{"d_model": 224, "vocab_size": 3682, "activation": "geglu", "norm_eps": 1e-05, "bias": "none", "weight_decay": 0.18, "final_lr_fraction": 0.0, "batch_tokens": 65536, "seq_len": 128}
Each number is 500 + 40 x the weight over its row's rms, rounded and kept within 0 to 999. Layers, rows and columns count from 0. Numbers have three digits each. The size before them is the row's rms in percent of the matrix's.

# k: layer 2 attention key, 256x224, rms 0.0597, rows 130-189, columns 112-223
# q: layer 2 attention query, 256x224, rms 0.0602, rows 131-190, columns 112-223
k130 074:521482502497478481529404504488494576583543586477535441500505420505502578488464539468537506461485473524489548469465530563472486496522544518488450487528565479492453430497423525487483490428464572531455551499511492496540477444519432487468478524444513475562518559483521442521497500521494547458476503509451473604464463528438440471507506572533
q131 120:460605552548443554507473469519496461513445488514458503516480531466461447436521427472408520557519537432534486450438482425502502538462480494532459509461466427508526491554511505545478464557562504462548460496531523477458583491485525526584582470509557529477555468524542534447493484541439496481496503417473532454553535443541557457470473540478
k131 158:493487486559592482543459438501498461520506470541492455539540534529491512470465472390499502517511527476524508469502511463507470465430454505604511554505466468527575445471471502459466504524526472497547441516542521477524560507492469459482525449492549501446548509554514507426496540465464551512463530520452456509513532457434568551468452530415
q132 062:527556514570519483527508495513445494497490508463470550532449500485489436498567488564477423518555481484506455504445500442460457557472525489558558481523450481559490557608520451436518528522447506564544592487487508508522563544526510493524551506512481465463526499545483461538495493477438481516462548465427476485454511502502476522454507539526
k132 104:489470491488529509494480407520509510488490405525533460549538529536439486505488494445438482523495517462488440456493529468450468515416421461529567549465419503473586432438528483454459513574554476453519438543523494483511542513484514490513505469496561509445477467568532494466495541507479521506476543496522508467536560451492587543433433495433
q133 125:572458494484555475476505534475497517466555477443508528519477499542491536552488575490573513453465469582481517562558560589499513495578510510512505497522532556536445538456499470502510551448458473545479554564490493539541511534488504522448440501534452435540478516481451511509523526439542509493512470550506470519445444562498431538466589468548
k133 124:468506515481429514463549597526499513479492507507461526437456486488562461497571486609504537508505447503479466510502477524524558547527546486417503491496489483448477572526523549540534471483525493546457537473487477515471422485483526571521476526479456538521474508418497496545447430519528464495526451501567529486489523564534448483557509460519
q134 127:533467486499553458505520498453465493527580461506547499466489443527493534545516538525557469471482417530492519535505499519524517470578517519477487498447535549466446522475510515446496570451436529575480594494538517510583537497444461544469423516497505440498539505437450470524533515493494546517540449553579397492457501558515481541486551477583
k134 125:493526552455428488489543568496504515457455494438495528467470447455547456513503509600514487516520472524478469508503486536454514553519537512421483447510551476489474547549556486546501489504460523510490524534485509537489470499533476518488478519513434533576452485476471500564516496524529412488566524481561568479494506554522432458501546512543
q135 066:465448470417508506503515494474501507517475574530465475507565546513472543482451531469491507554536520562519518525513532523503540388451577483442503525500520545517520451461467498449542473451517503485503395534527480471541467460574554422483486427488489537468456509468555492569514487515570485540450446484529583516494513471466503496499482505524
k135 098:501487541507482457483516520459518517523575572479450482477477410485506488467489591596563491477487531535462545493450462558443454492553555459419468447496598514460438488496431560508481573427499526548478511490531536510528502459510448490461465550506477430553508507505496449516498480472490531453529523511470509545517475522480466457498494511539
q136 104:483544520505473530537503461533548447565489471531505532463451444471461444412501414461508538521515549448511476476491503472491488493478451480539477575479475465492560458491456505525463565546569464415551474486499442486434546486454481508439532516509554498478523511508536483540435449533505519453506495464467463472560495479491521488497438495477
k136 117:560483511494564523517457494456500465481524455561506510537479538526453504497517479449477449524466544459536524499521528457489458483437458554606530550502416463536516513452522457466533508484479519485548475584521478491502585588483436513526539500519513491449539454500534521492515425481459504562488511462518480523501497463509551493505495518451
q137 089:552538483587538431516529508449517436477547472482510512554447481538490490501480546492487424518462468524475404496512512459479495522498513493551540513489505543541434551528512415492540515513432478586553576443534488510516592493504519540515558546514548400546509465513474450476535556474509565470493502522519481423482490547530491559485458510514
k137 096:558573557445487498560544491477579552432488431500567496425467508533455452518549425533485522498475483487528473520500521543473512456528463463477510541489447482518499521450516493437528492491520482505448530536447431519488525483466524506417485496464538517539500498566552593531455492485529475483557495496538507483495464520458437510499548484504
q138 109:491536523426494552462477551514522400523509534527442516462531569460493493447475438526462527473465555434526467437560465484478481419442523505490485504503476450503569424474528485474471491531537523450579451470482447476422509476525471463461526458476563526434483462467607510509483520530497440509503529449505516478557457458486476520480444520494
k138 110:464492518545539527468423435515530498544550548507502472488524578560464522539498523487441457530516520486536520456549449498516501449429513503605492523478473447559511511475487524543478469525540522444570454540553528516508540537463526447536538467555489516458525536493524535494458492455488523551411516490426472550557460466474479479537509529464
q139 090:473562555480516482539531544400506434428524465503512542517524503479494466491516460463431490497495445490541465507481496471469543569456515512492489512443475509476473505545555514472464447546494477571496497455447516503454521457509439464520527502575558459447549474516523424507533484507421460486494446472515488448519492472529499568497502546553
k139 102:505473495484521524501551487491449531497474454506508531494511530508378493478491484478507492528558459476494478502502502438504468501476480465528509538505448456522520480443536497459502572515489499458527492493518510525526615547497474448505521519543519509517538461585480471447446517489487502565518583466534530483610495431543546535443446502448
q140 105:517455544454496500544520502499511526487519431483511497524477398493509504455517516500522468476448430502430464554476481486502555405514551557460519491476519504518519550517507521506513538430499535551469550527502548496626533532500440530520473525375450497480418547500442418469600520574531492519556509483571415503487476501507530552471485486499
k140 099:553516532511461490513591529542533558459448492555549488455523476517535520502463505555488446505550514508507482516453516516469456528542533471415506430497523545467498527513418429485467518493480535474451582547480519527517485541516501529458520561481465497519533522517480491504522520565512486424522534489502542422480549540443524483524547500505
q141 100:471535442487462515488515452514563480558470488530477511452572563392488526467518468495470565500517526506458510448499488496490531514481480489446456479558481539527520502462472505607517476569542476419472473528405499538405452412525558461433508476555495545459472446521480513499493464517562414565520493483477542515549533485475568486501483528485
k141 102:501477493573527560536486484470552500513474508567538512543441490505436498499515445400466476467419519353487469460542537420535484439509481513555443507457458488499477458561503486498487543508475493561532458502467423514485494558416515504517487515549487528445573522473581489460542462550515536516450465465473460499452446474537539493513492498465
q142 098:493518542502419511443468514555495485446417471534468515547544549500450487506498484457451508552562520499566492510511452500510541496456516518533472513534434547533482467528482493529473397602534529526552431493438514531494478470586559466559519497501465590531433504507542505502525478521479449482465479497461524582524551526436505496538475511414
k142 082:490462409475567562470492428508468486567530534460499497486458488551568557505527509428507522445520511573529510470464478438545467479437488492567478502522499496463562460473491479436498518492506440459469571440432483499526490491503517548484509455481538465489605460566441500464485515505528529499518508523548422404493508473500512579490504468473
q143 110:563448512528493464509524530440447607495516507505545490526479408513556478575516529522526527441517426498438492560450528522502523545583500535473468475488521467510459522497524470452510551428427507570427498505491516560559430547479510522463451513560482461582486547554432486517521474442500517498536517542536456524439493545545455492560529492474
k143 128:503479524504446465428551551491520520504506521477503476459498480429531480495547516551570484490501455499479499539516482495528513555533530498424508425563519539435468527500482440522510513480466578500445551484457553481547513471576448511497415539486464490508486520441406474533520472553514496472486426517561544499476546537512431488491521498568
q144 105:518397532509548454544535507503505486541559402470470433581463389462557572512468526484556482479484420519483518572534477502566487462549521516468483439514539496458473525497481494471532538447492475489421581474518543518605498490524436544491501483492513470550527557486447446472522514536519525526541503512528437498469498555535482554480511522600
k144 096:547511557495418456552564548550568501457511478482576546526472455477476427539499509560493533510497452495522523502477541529478537582583531520425587474529512582525406498516447505510475504493470556510413517492401540519532446546490481473479467566493464517546440541453484484538517452502532465425531436488458508526500451535472523487529560499535
q145 115:442540482513425518493467444544524497503457500543482526445493570485502510474475470517418494542513572487571583464521461446553476499433487432506515516508468483531518512555523534552470471544552480457559454504496441457429472460534517440511568480529484608456467503514526555478480484496511480513450495474430556565558557433483565467500487484495
k145 122:493474476507562543520455468522484458527515493506443531586535539533442534531446487424533513483483504500495497479512494452503495469441468508611469569494505456522555479474521512457476485544490468439544419501564432514438545500462541489576585442490545497452495428544515524474462516427524515576507497507455450476482493450478529514505455460424
q146 102:526466516447494456532540475472472578513556457484524468541461436518543486564554537501573518486465444558463522561510547514499477500586519472484467562484519522499467534442515440470504560420477494488435564504541525501551496527493425546448461497563439412620539488467468512504541504484523538489494541521525453534474498615534512502501568477568
k146 105:563486540494452454536586612488491526517474501493510494484485476448540510536485473612543482459471456520529463525465486528511554531549486511421535529547581508497444538552488537567519488458458554543487565463444521533518460516531486500503496475507481491548453501428495521553508467465461445445511424492526539489458461556472402454513519493606
q147 099:490484495508517514536484508506546492551485543552505483412499453529487485445584482522557439476481526537548431433490531524540523480520557559513524508378507556523562580501535491531491599565514489525482505458453486499513528511475512512495550521474476477468378442426497513419501513519522457524518481484454475580528507507521510502502476481481
k147 087:448483513550453553511473415524481420492410469512496512507534439492445540488451479508503422447520555419505480582493448433485450451535564488508487469461469434564523438588507486483496487522562499505550419553473420546462439537514522449493524467496532484447462461482594537513470545524489474495492544489525510503465488509506474513506499443462
q148 108:498563446478500576513450487500446474579451525514418495451525558513528555476434554488479568499544481476434528466481540496530455434456443465501448534480470511415570466456477538434501519469518560493562459485516576479404491443488544487434495480553589473452538456476561501530493520533525531499507558526447571499539505454484471508521505516455
k148 097:486446408491522462428428437514479532519566526505463403414493434488543523511522503501526482463445506478532499452519464565525492455439549554506468465521495434495480519514481522515515515493583573494571479527551539466547556520486377480507530495422435547452533586471530535479516456524498538490471493468489533523557424488506456534525561516530
q149 112:536500490508550477467550552448474454527552513458511456442482413494553494445477469526542574493444457494525468509522538510462517500538486556427446457512489510495462534527456501503509594483458463490522515487499499538460492548471432568483530468509589421514525503570535461460461503454452551502528542471538495444477488524530459555490465471530
k149 100:525504567508468498487433549543561531486436500523524462552478552481451458488479537561471565501516458403435494485493536498457486530574461575444507553477433465527480488493481482518507503554417545508497507536502551479487565471486398470511474532452497512476557522510476521481548518569456424454518567485541537508480553628509540534515519576493
q150 109:438572482494494521500535427485530412490506521555460519451511479461454479418495448470447522524489479453548491465567551441499499481475483453512532558487447455489547466535589456507489551593526445467542413517499443444393482493533551426522554473451525602454462465530533510468402533450511502489486545442437475480486526445486549479489408527467
k150 153:467507493533553544504446425506550477476452460512464508541548538533458493486483493460484483545538527472515495481509502461478502466436484504555491560433470456532580507461527502479514487588491479461574442496487440456449574467483496453507504454508528540429496487515544495447459565455495507503494527519451484529484514436503601536448469490440
q151 159:477545457517460506478433495557538487483453560539504501502483524450463491441457458515442489514538565441564545476541455444512489456419477463539496518532435468519525441511511544500486434542562456436602400512528465465438499496504586449543535539483511573444494475517551507527469492527560469509468516469454549491562540457426521477509448491412
k151 123:532497428516578491486392438490457485504500501496459482507510519529506533489491544441468480541475542514510532469560499477524484392438463508625503560531462461504600482435515486486502450504532534448554460535514508478494562522483507500517550453492550492422541460534532527470468516482490538511473457502452492472527459458475486520526498512460
q152 100:537444510553493608568496478496447549529594529488482479555425444535548517502506501510547519497501508466470494467478518532445518492571530488467435490477492515473470469543504482506537573463492452504451497495568485523577477502508457530570476522488464475515539574476440451479506508479453600451504522536481434474467451523490505463549529467572
k152 092:503501569454492488561546586479583503465523442434458491554537543540522467572507535536498500501448505512450463528528418511506531582497540505475513480534460533563464549473466566499435508478455493532462573468502400431477427489453495542517466516476521443572434447501430483502590467504473433517502492517546526536486532531527490472514562499510
q153 113:542458462475574458467430412462504478475542480499526510485508569531512549541457562520510476504509531563485430509530519484548491488424502475570516546455569507509511502390548523460496563508468529505584501486474481484485470567464557508416512516509481424518435477540513521522462574444505575483509528566429462489495471544494471557474521531453
k153 096:408548509484523498482508477527498517444441539558476562443482538469510515457507528538444476510469434459489491468496423506475505436474459441513460523487547419534554510538568491569610435495543519478599473474526485501486535468494517502482503449506441529422499527502520599529417482462524476489529477497482497456524513480461449520478514527499
q154 103:478505463420418581483510429524476540575471553503430447501524486575465495486507533543483539515594497493475574479433505506447431549506589496478450454490516436507522516499523393549530514507556517506511439503492551450544497467583483496542513582529501605537512493478495512462508478522444547488470557449514504489526510450492460422460510491576
k154 096:480481473549531445469488448515515485472515527481477509513535539472595497603475473535635475407440508467487468540462485541439549497532538546452474519493514534455452501483487534573420538558542421517468509458563443494527420515426508449557498498465526477540478476506516465453540479512466509510465411581566495521495462524487500553490487489437
q155 103:569506515507515523545502440458452481496586590466492517486466492549512538560474542504470441503492510564485512445501537492543482471462485467566516504489518424502497445451529485481456534495506487438536459537604431468476510474463520462489476537458455433459538494548560549523467557465495654507519541575473451512514453486508510504533511472555
k155 111:509515494430481416500492547478496510461513508490427507479479498563512532516501526566533461539509528537492545479482477556501546467498505495567487565426552462548533534471608533528497478537525512473528474526531458493409511519510516506535540517498513502518434490474496506513426438424543427459519454448478475503544423509473476481531547502531
q156 104:486486521490499475477585562493460456540482502488475506457519515440558516465495507507484533525499485560487544542432488580453465552490546557457504441552581487464470496456516529565463446466545500523453480461400507577506439458524459489457513461508532550487496486501464518510500467531490492505476377516533564447524516463516496494566491506497
k156 126:529450489445538489530520563509467467517520523455517491514474509480447477516508504502585527503449441468498488526530547499542468525546505589435487435515494564448449558516448448456549546494460518611376550520480558519561495486516444549497449547548523458582523553494419481479571490554509477497584493533560460515500522520572415512526479538526
q157 129:512496512528492566585541507482490497553544431450514493497482410491460507492544455483577562504466495501484448556475539503533488571579508535398448473515479507478550549519505452519511571496443455529453536445523492513529418506494453548529488491529547475559517494462470478483526443535462521479546470495590409528459470568600498475460490433532
k157 087:473462550560447524477506494546573503451505456545495511558554616484452450503475431554467457530530532484492445559517528469452543562480494493476503513459469512555431455512472519532466475526512472465443471507448497463484524487561537436480484522418516536570456390546533456510556470510479437529441541494480523563466599523470607545462521519484
q158 094:493501564514512590606516502487500460571495476485471495477529467477474473498470501506593540485455462479554442491446561508504483531508483517448450528513491500437533554507504485497491575527401564537476454451502471523446552587528460549435493479522517515487459435512493452489454502549509503496561424506570497488465533498616478482442463477550
k158 077:419469520519456472486439517547507542456450486484459477550535503522409465529471481509453474468552536444538467494539529449406464514476495431478445516427433530506475476513514487498512459492561463482536466472478438490509511488498475449454481464501463577531500442492486511491520504538511555442445579454497497510543537488422581463454486512478
q159 108:514527550458459549465533570469547464446559519546435521548441425389508472461458469559471533510518429479522475552459534521474440528490485520566507452506476482505504502560527485468525442542526500452516444505462477486502430500534488490523513525465439503428495473514526462575515452446498477498541424531571465463566518535441493535445442468510
k159 102:532484605570531510528479602561528507434469474436537529505525609531465542568524525447520471518539524530515494500518532490580557492521514443565571508455440505537468482469488526471500471501563453497476536449511470465502547467448534464499567521520539528562486472481484454465540464473519535562449479526458476556551517479500535512448509464538
q160 114:474556524476453512492591447549458468401549550472484544432579494481492506505497464482481543513473465512520438476446513582526508515534491480426506482513431586521512513547463467423468537520532435482408410457499499561440474481486518423528509479478475528499471443463530502520454523531461477482492477558426510510464499522532597453585505537532
k160 103:468458483501501586471461493491495466547565420507490458506533475518486508541542477541468485511502569453439507496546484480476522537451490484517556485483508491478533514497453577488487481555482476524538519506473482465526478436554524529546515487568498409477566480480449489458548556494512418526491519450511443538474515468573482478431495479608
q161 095:504468504487536524568423446396513568513587506560496478535470512509511600495466524490507462551529579452538481475496455512442462505460463510531465525484512473466562516477514527481513529474467518524568482534526502454430478607478565471525511473547505501523499522534510539454477550492551512481509508502542465540533421556527469517441479403497
k161 085:497564484530552475494463473561500513475470590525521492473496558491493474450480518545547502555550489527474500486454511531452533415451502531525509527505519455561505517468554520503549464421488514479484461509604520489469588446457547455443546450467501489528427505533491482592428495495512538490471452482474462515534470526434533432492505441492
q162 105:545521523460484491364524528535500486472492472518428492557375457475549508536518548528543487486460442497467446535477542451537493457434456482521545461486424461484479439552530533550570483436483456491524533519490480455525494437512461557527472407419430523418526499610471528550542520473532526454534507609513566534507493460419559496539528564520
k162 102:524540533491516484557531485549530506556591496499506500511528522547533540538471533422456566505479493537534575456462451552580503530457558437498619479491474521463498530480542495445449481505511497479548539501486462428466538450538455506499518520495542535446515525466491519490476459528529514487497537532485426465455453497477510460433476504515
q163 093:562512474494485513463466452491468501444463473475495472568421523571543499538499546514507490417512480466520480533499494480578481482481462535494443422569473537413517545509532547490484581443534488452478464500557524451483517552473522465551444428454495433464597524507504440521458573505495548489515530584432607486488449488510532500544539547503
k163 091:476568507436461435486499508563477460498580492494487501458526555493524503555532498545469528500459543532490548432455506573510433539445513435493540504480480472477502502542507531499459403548488476541587470454531507467523505444524399496510485556481513511486477581516509547482546470470501493503463511456503476497438465513449486448476492468520
q164 088:543463524538561472583427479490507506482511469547475525509549529605436539519470498484607498527464538521494498490557478500511543490489479471452458497381499477495454473517518508474472588517401510540477424519555451547502592568502488500516492449492469519529443473522530563445468528504493480498488486461530433529477448510607484539494494471554
k164 085:468480468525468480473493431500460558523457547395494399503520468522547441431466526539457553530505530450563553508522450486473495495501528486502508467498559502542498477498562452476494435459511570416537423433476474475503512464574593501494498446447451544467514480462444507494375507482550537499477511450458525480504504511471467454465521458501
q165 092:568481540435529489509422462474475597490538513397481497476515458562469496489501563472595488487506483519493517462437527502451517445452490487457499533505524447458552454444490529412487532457454496491506426536571510444504572555478467482490527490501536451488465439472564523509408515513501472517486543526493495522477461542583472482481452523536
k165 092:543570443514473500474481419496529600511549475517486451446463438470557481514500488598474553502500573438505532428485494488560459498445497506536528510452505499467466538447503532528530434480580520453483466520547524462534464549521541446490548483517386515534539542449539546531501498516475555488422553506466513544524498470450527534552544415535
q166 086:474531498480523508418479466552480567472530536453536464506525516490462526516533458478499594481468477463489512481470526458520499504449523500484511477515531490424557514444501543435430483449551439473480559482524409436495483506518539445523467532423523466454560535473475460501455551540485481533505588539488485475472519507478549479535498529456
k166 093:524530523445489516460517449463557526513524510581503543500469463499565483509567506508421479503508556516443478406517502464466481519412445513497470490453484445465486514528484530564462451575511516501525532500476525484479474535553488478521442493572465430514486512481552549485635523478454493476501550483540481538500479441477581481473530486467
q167 089:475475451459498527409505510556551523488515542513503510521464481466453497519442420509534496534469477456497547512499450475437516492422437584492551460500505518508487511543438486474585413497537454524524540540418491533474548455496532553522462535508502573512522473531521491488506462505542464482528546493505549498524539552403459516429519505516
k167 087:457549500548559513547462486492495561502419536411455520521489529516605523494480510452450550531536512514465455487452565524525507515503468511453523518525475452472530483516554467595485556434451482520511521398550519475495436496414491469509549456511490487427533569486502508589543551512479527496430452491579480508543469528499514500502498491427
q168 095:562477457562463590482472542483525459519520504436519483521489512434473460490514465465463538472449413497513471563494513467428482458541474469462497490520472533430569534533465455517555563495469530498490508474520461470514484504465505484564539504529533412498533542478492441465487512527454498616538531568447505508496531496542542475496471463503
k168 084:535469525494504481447510547489525513456520499510489474535524501491483505535535486524447500446496473454456481445533523452508511601433515483503492558484434468494475532538506564495432501495460547519511537428460527496470466521492519456524415483454499512529537490562516516494599489527421474517472512509561517492475574495374565521502528473458
q169 099:500436481522519500526465465522449560486512421549503488541511528482533552566459518535532531487465490411547536406556499478556548472510458482528451537447506501521486477492564549479442516475537571514470521530507427508450536575437562468448467499504511499456552553512523498441454559465488574465501539532472405536472543577486524501549585531535
k169 091:485607461432514473500484498474446527512415562515504524573501479557528521480475548505461563516454516511502521496441454484413465475471458457494457481534555459430510476609471481529472519492453563445579473472522433540453572468560475478559477421481478510438454461503424550522488461483594464480501526407481541462474448440494460424510521560500
q170 093:453495576505462538497499478484494487539510528496522466496468546515462554513541544492502452475464531486508450542592443484527474513492485459565544501449482530564513493463508493522485547593527445484544512511475513480477405469449486496446507498485485438460470501562473561458474572457492467455537454484522459505538459510505472560491462473497
k170 087:514541499586505560515536527547497455468524541518496492483522485490474522394494521461546472520533444562539536502511486480447530465483513524447459468479531447537498530508537519520514425536483474569477433538601479512498575500507558561463578582502511547454504458491502449547465527519461507471512439501590525474483550487536481499516451463459
q171 109:453475478510510522468477556509470467551485533525515443468523499501470526522516555500475525487464518483523470524587482491411468486524451454544525528492439586500511523516505492461445553563464495522515568459489559414501427461491520473510518511464545398480509506525455491487470572527471489574463537529468445536498535514534496606508513501425
k171 100:531478482572555494467503473448473520492477559491569488512473441514461491512528490512483463483549503515492494477531500517492568534507508567449485477462526407456505477556580498584508443590485483450524393536456602564513489482498417504552498498461509564504458508493554546497469526511389481409530472477527572484409526503494490499558530498449
q172 100:581483473539473511538550510498457465535489516495441508485497545460452533496414471438544487480477550474459505509493523456478510428461538566445431457537531445426499494499405418493590442520514489493505477475560480588555520473482465574456480509405487510517457456591511487501553444498558540532548515501515520499415483439477495472440459382573
k172 085:408477501533428506477440594548519577583491431478442462509498513550488462554490505497499482514499433506482419471492534484497408489582509486447496516478433481510443532399565529564512541470487428448496544505540505470486463519431559526530537539493556509489516490521473503463526500560513462514468478458463508501579495551471597494478515520458
q173 099:486554447535504489429571526494477450504558478457471528465491492484497485518531447488542582475420449459452467494533565471518546468491468468427514468494438518447557495495450512453570587478505479517477540432500487483455512479484490492499442424455550452501545445490480475518498520542496464496548518538492518458424457454540569518529505523578
k173 086:431533521535479600452447485481528524528509412517479509529481536485485453528534499507426512525528498452496455465543518487481453571460453469460509491472418467497468528497475561507417473583499483499560491545439499458492503424508426448492487500548483473458534534463536500489535509533450477468456573452471530549459540515517602452447460498468
q174 092:427483501509515413521529578512511490534441489598443510510449530483519495541541486566459515456508527518474566547520487536473537502586443524488470513499513501551456480581590490533463450493503552503494561461471474509469474467422474507478496471527427524540514499523476552517549500496539452406492553489530526544448572519474581468528514458474
k174 095:513443453480527507508495531479448445547423501459486510576502542491470507501441429464605495541517495540536500557489469461531502457469514531476542465532554502457558485513553436465507494461466577494524504577519475492525476516565490509571524490504575517496475478514498500440472445404559478474514458534484547538492410501547443478478456514549
q175 099:472514516488508586512491559510503427530450447471406523523523550539466512576499562533521579528484519539457479471524514534453546480462563503503536543498499504427503498474491483500516502533484505427532545501479482475485566495515563583488529503476504492454487480483456488500533603529488553518486488439524481474502524503551532491529551524517
k175 088:541546537533503534547534542479477548499467534498514497493510512584543535461499435507455445410531561532624487521460521524470569540505475517455479417462532526553503475556550511501446485466546511477485495549450431594474524497494480571470449456531517468543544509493487429488479445469551533451571460499477500465521517475541451486505518549511
q176 090:489468421462480500492509431508504566521514531541500490494460503477538495433489470516520498518530543458521455426548522480526444450464519526507402483482455542432575517447563543477519520418546482532541515456446485496488442546500547484478425551512463520505471569523489494531457505499545581418544536526483525569544517493444462478478559478465
k176 089:364490511478525471456471510552493461535468524563400546525518537490517512534466567512534557521402459501508462481505451567426502462501511433440467506594468451542519493521500463514452532478429492477524487488549516479511524514470395499525560511452493554424450506539527556539501510535509489441488496517469486552511473514493528473472512544485
q177 093:536479498470475533453453424535535533466557509412526478527501490534529489522525582505488499549516479469529493419511510452520429512470510501592530477480505550468559532362533530466493525451492498467515471524531510410564488556501608431500461535489489436463540431465517528527410557545474554512527535562486458496597520543528515505503553529514
k177 082:542593516483505456529479519521442551475539547548534517450505429506488553515493524583491469445482527604520490494404532580539556463484486433486487520497513420479454502575440566515477476535547486486443456465491495561464522508514483508439565457521453524534468544498564511561518499473511502480458461466493455451502449474479450497475540483572
q178 088:500536582532448500500419487519539556493550517471494513486474493580485519491482545530586469522582498524538506437495476462486480492462519476535537479433479527404480422426508549516505552507502499513549456550603503443520520518512522489560470538476494484445539517475492496528489542509523566471491475514487433476536508472482504435478498497522
k178 083:553613478423540452530519466527445520463468524397482485541533457518511548524472531461465550496481503544567573474447512572526517516485542431508489518518501495558438522539506543488421485502524478476480527486567482502503568533529553570412561453463483549502435487512511490535512536451467528484523558502533489435534450541472457483528550467507
q179 095:498496523571497579518490549512487534521545499520511527430501509543483517558571563562555528490574506488526494432494490497485475509546571425476489538480533521496511511490544483479435562498468553519516515462566457495488538518514461481476482526532537437426561489446507490566491537504473522530418550510509478519427525519507520446541511537520
k179 093:512502478429500440435462446455427497505547495475537461522521470545467496535503512530484475484497564507502492517500467492465482470486466397551512517460544448513477481562439586522476470610544471481532495542510564542531502521592493472472499421471487537530420491494454470480510474521480497466467547557465553529476442479507457474534498544502
q180 091:493502560574489450535500551539526490474518418510514504540459514448482511531502476481568453459497514518554518572459550509450537492546380517504516526523452545509506510569485479515438471497455477448432491446539459508452522480408460536519509417505487520482520421492555541528466426497546452472494477546481483582418468588492583542473483444509
k180 092:509525471515532520521431563519437532491528438434510496543517452510498484500465446504476578513523502549543546497501520417544435498455533515559558525463496440462480489528471490481545500457541491500468536496447445388490495512605535526503534448463495521468505450501494506531534479491503520529540491445460514531438502474537464493523499479574
q181 096:433541541493436442428520525552534495449476486481517510480465526505516435502580488498414472488501471523495506553480473505539490515499521510492506454551503569564453544549514516555507449503510493452529549470464450524524477436547474483513516482491483485517492481478431511510520500522477433532539494453525550505494539528464555489519479526506
k181 092:515466558461468605525510576480507456512509475512547510465513534503435535473483470460513500498490496525475497530479544418538468533467476444510547527453483491490525467509453468478467542529481439527482583540523499519459493508487479592508514527568505420470526436514479461455540559463536550593506561540533431493407541510560501527486443463505
q182 085:557537518562445582457517522563452544507521536428513493520495457500458442555520500523455575527475456518452479432446555498468446486484569495497519486497486485452509510499450453512532451520519478510519513465582417462509478459527511493594463546463523477477513498504450498478534457540536561595539532518492445498484535448464533441531524474491
k182 082:483516526456497466474516502470532512480482443468432484536509518496532553604524497483457486452456514471492389450522459486571511595476522483505479531418436452482489533487498502506439518532479481481512482504435554426470488490509526452524441462463510472554480502493495526501601598473455478497489558522520541519533559475453572464484589459478
q183 104:444502489485547465495525487501440471449484469463482474519515541499547526540471558537447498538448478574487537519547569500502519555475478489532590490454481445528439482497532491515493460526544411480517535521458487549481508486480567496518499505476457511464536493483500481475559550437516567527501503460416495461548489547401573579553542511525
k183 092:536600563487569510514553505460465497488450485508496575435496475524544556465484555471514513470480508555498448465497512495547589502561444539524516521512465539546530502527510413510517513483427549482547481509472421490471494420470454532535478441500513481502492561510487496470430504499551417504547468488536486450461489511610422470488530540539
q184 091:510484538520493575511479525489457548495526428459483522560510450541463505468508520504541459484507522519512491527477511464506614518524434443498525505448428506568558503509488570456516544513454496537504470542462507505467481490501494485482474520544518467510495505466576493514484534519529504482484550468416439599434556585527466544482490467462
k184 090:492525427537543539475566440490494501451468505540492455443522496487513520485501524474489494477489521494561523524451455545461466515501464541543551497526515472546500433505472512521460505457492524480520462445477524458559573455542469534522598441437457600410536536485461471570496496527458520490497534448474560519431526472620500581530483461538
q185 101:553589568558441432568488440489511573533538486468544532518496481552484504443506451457483518503537536575539509498518485509468584562546540473486447507509500504564495545483457501606447525482533563466499462507558434498510517526483422445505511539526563524611539492533502501468469474524543530510448436455551470473462478480539545494480473407539
k185 096:588495487470493474506503558439529493456478490536493502491506547432490407472450455509548475539490472480530539612489524419476480424516464499539483516483485542527465487464460478506508446435480442506456480564470474448406490517529626509468514457531550484541512463526497472523532554483524488571574481509486525525419497586495424480488534555556
q186 089:577499484495558454520455458449480485461532516450463508509520493568550560529454502455487470490471473497504478477476495487508571459422479558524533517441491420535500450437510501476542538466478542486524433524561512481456548498463567467565487470466509499410550441510532543488501528466486564512531497558435484514487455486496471557448506484581
k186 090:512610495457496507512480493520451518495474483504535517471471457508511526497472541582531505508509470498512529459399466521528452442532592522496476531482504507544472566472550512509500499559548541503550474484473504473462559431503507522549547457449476498470468554484525517520437433490470535470501538437406455468516487535477463473504541454577
q187 088:501492461499456462449495512557534494486463506511515480457520530486534473490479449478453458498516489438502535517493502492486466498469584539473513484583555520484465469475468472536540452487555485538534497449492534479541535504479487566507490526483413524512419450479498530479544430541514504449502487503523628473494505484434465387527528576482
k187 086:453473442475474507521514464495482517573500490515479485527508496481586532508494481478492566503485474499504475507539476524479479522463550499454463444571526560432550535472460527453514489461554502544499560513478520550592391521509522503461523534531492441517545548573505552514526560522516555491445501612499488433551472483409391560475452519518
q188 095:525505482434496371395473489518577490487549488469606532559546537514466510540507458466458486456476455561493491519486459443549476527457557524527530516508491482560500577470479432549525437508471388497519508449522521467474518450503554484587474558520499540502545465471591514458531509545487477502487465479543525498573550480496497494534515583476
k188 093:519550518452500527541566471445557482472519518556523516483454458434572502492524459514484564526497504561470479463467551569482527474462392543429526559468455480460469528493454421484477578463539505519436484489465507459546508518588570448447417532485518435531482534549522547550507525495474484509515486529484441466510511456456530489474490503507
q189 097:450502488516498496577472502562561537444475501521483516496514496517451459463539439523561454405484470516628503511419483449589508465529495565492484497513447533564480592481492531467438490557436475521485520480488505553480523567474524497477529540456445502515422488472540466475515480519547417481510490518523503532498503529524484501484460434433
k189 087:456479549489448472449478509583506478552494455417489444474509415536493530527478533461485515523484539530428445494495505481448455497475529488488514533521503491524556472540402488517503467487548488477528484494488485524592518547562532576471578490499550462491521498495514478563551493506507556507500531468504441504548533478483515549491496470580
q190 094:522461451519532493507463493404452505470479412505418486476583533502515594462432500440569477496529569524499532577462496544500627476470482489436485538528510440523546508516461544455486515514487592534497483496491503487485500535527426541528539454544534548526450486532555451441481463486471451479429507491499476505482469542543455535417462448542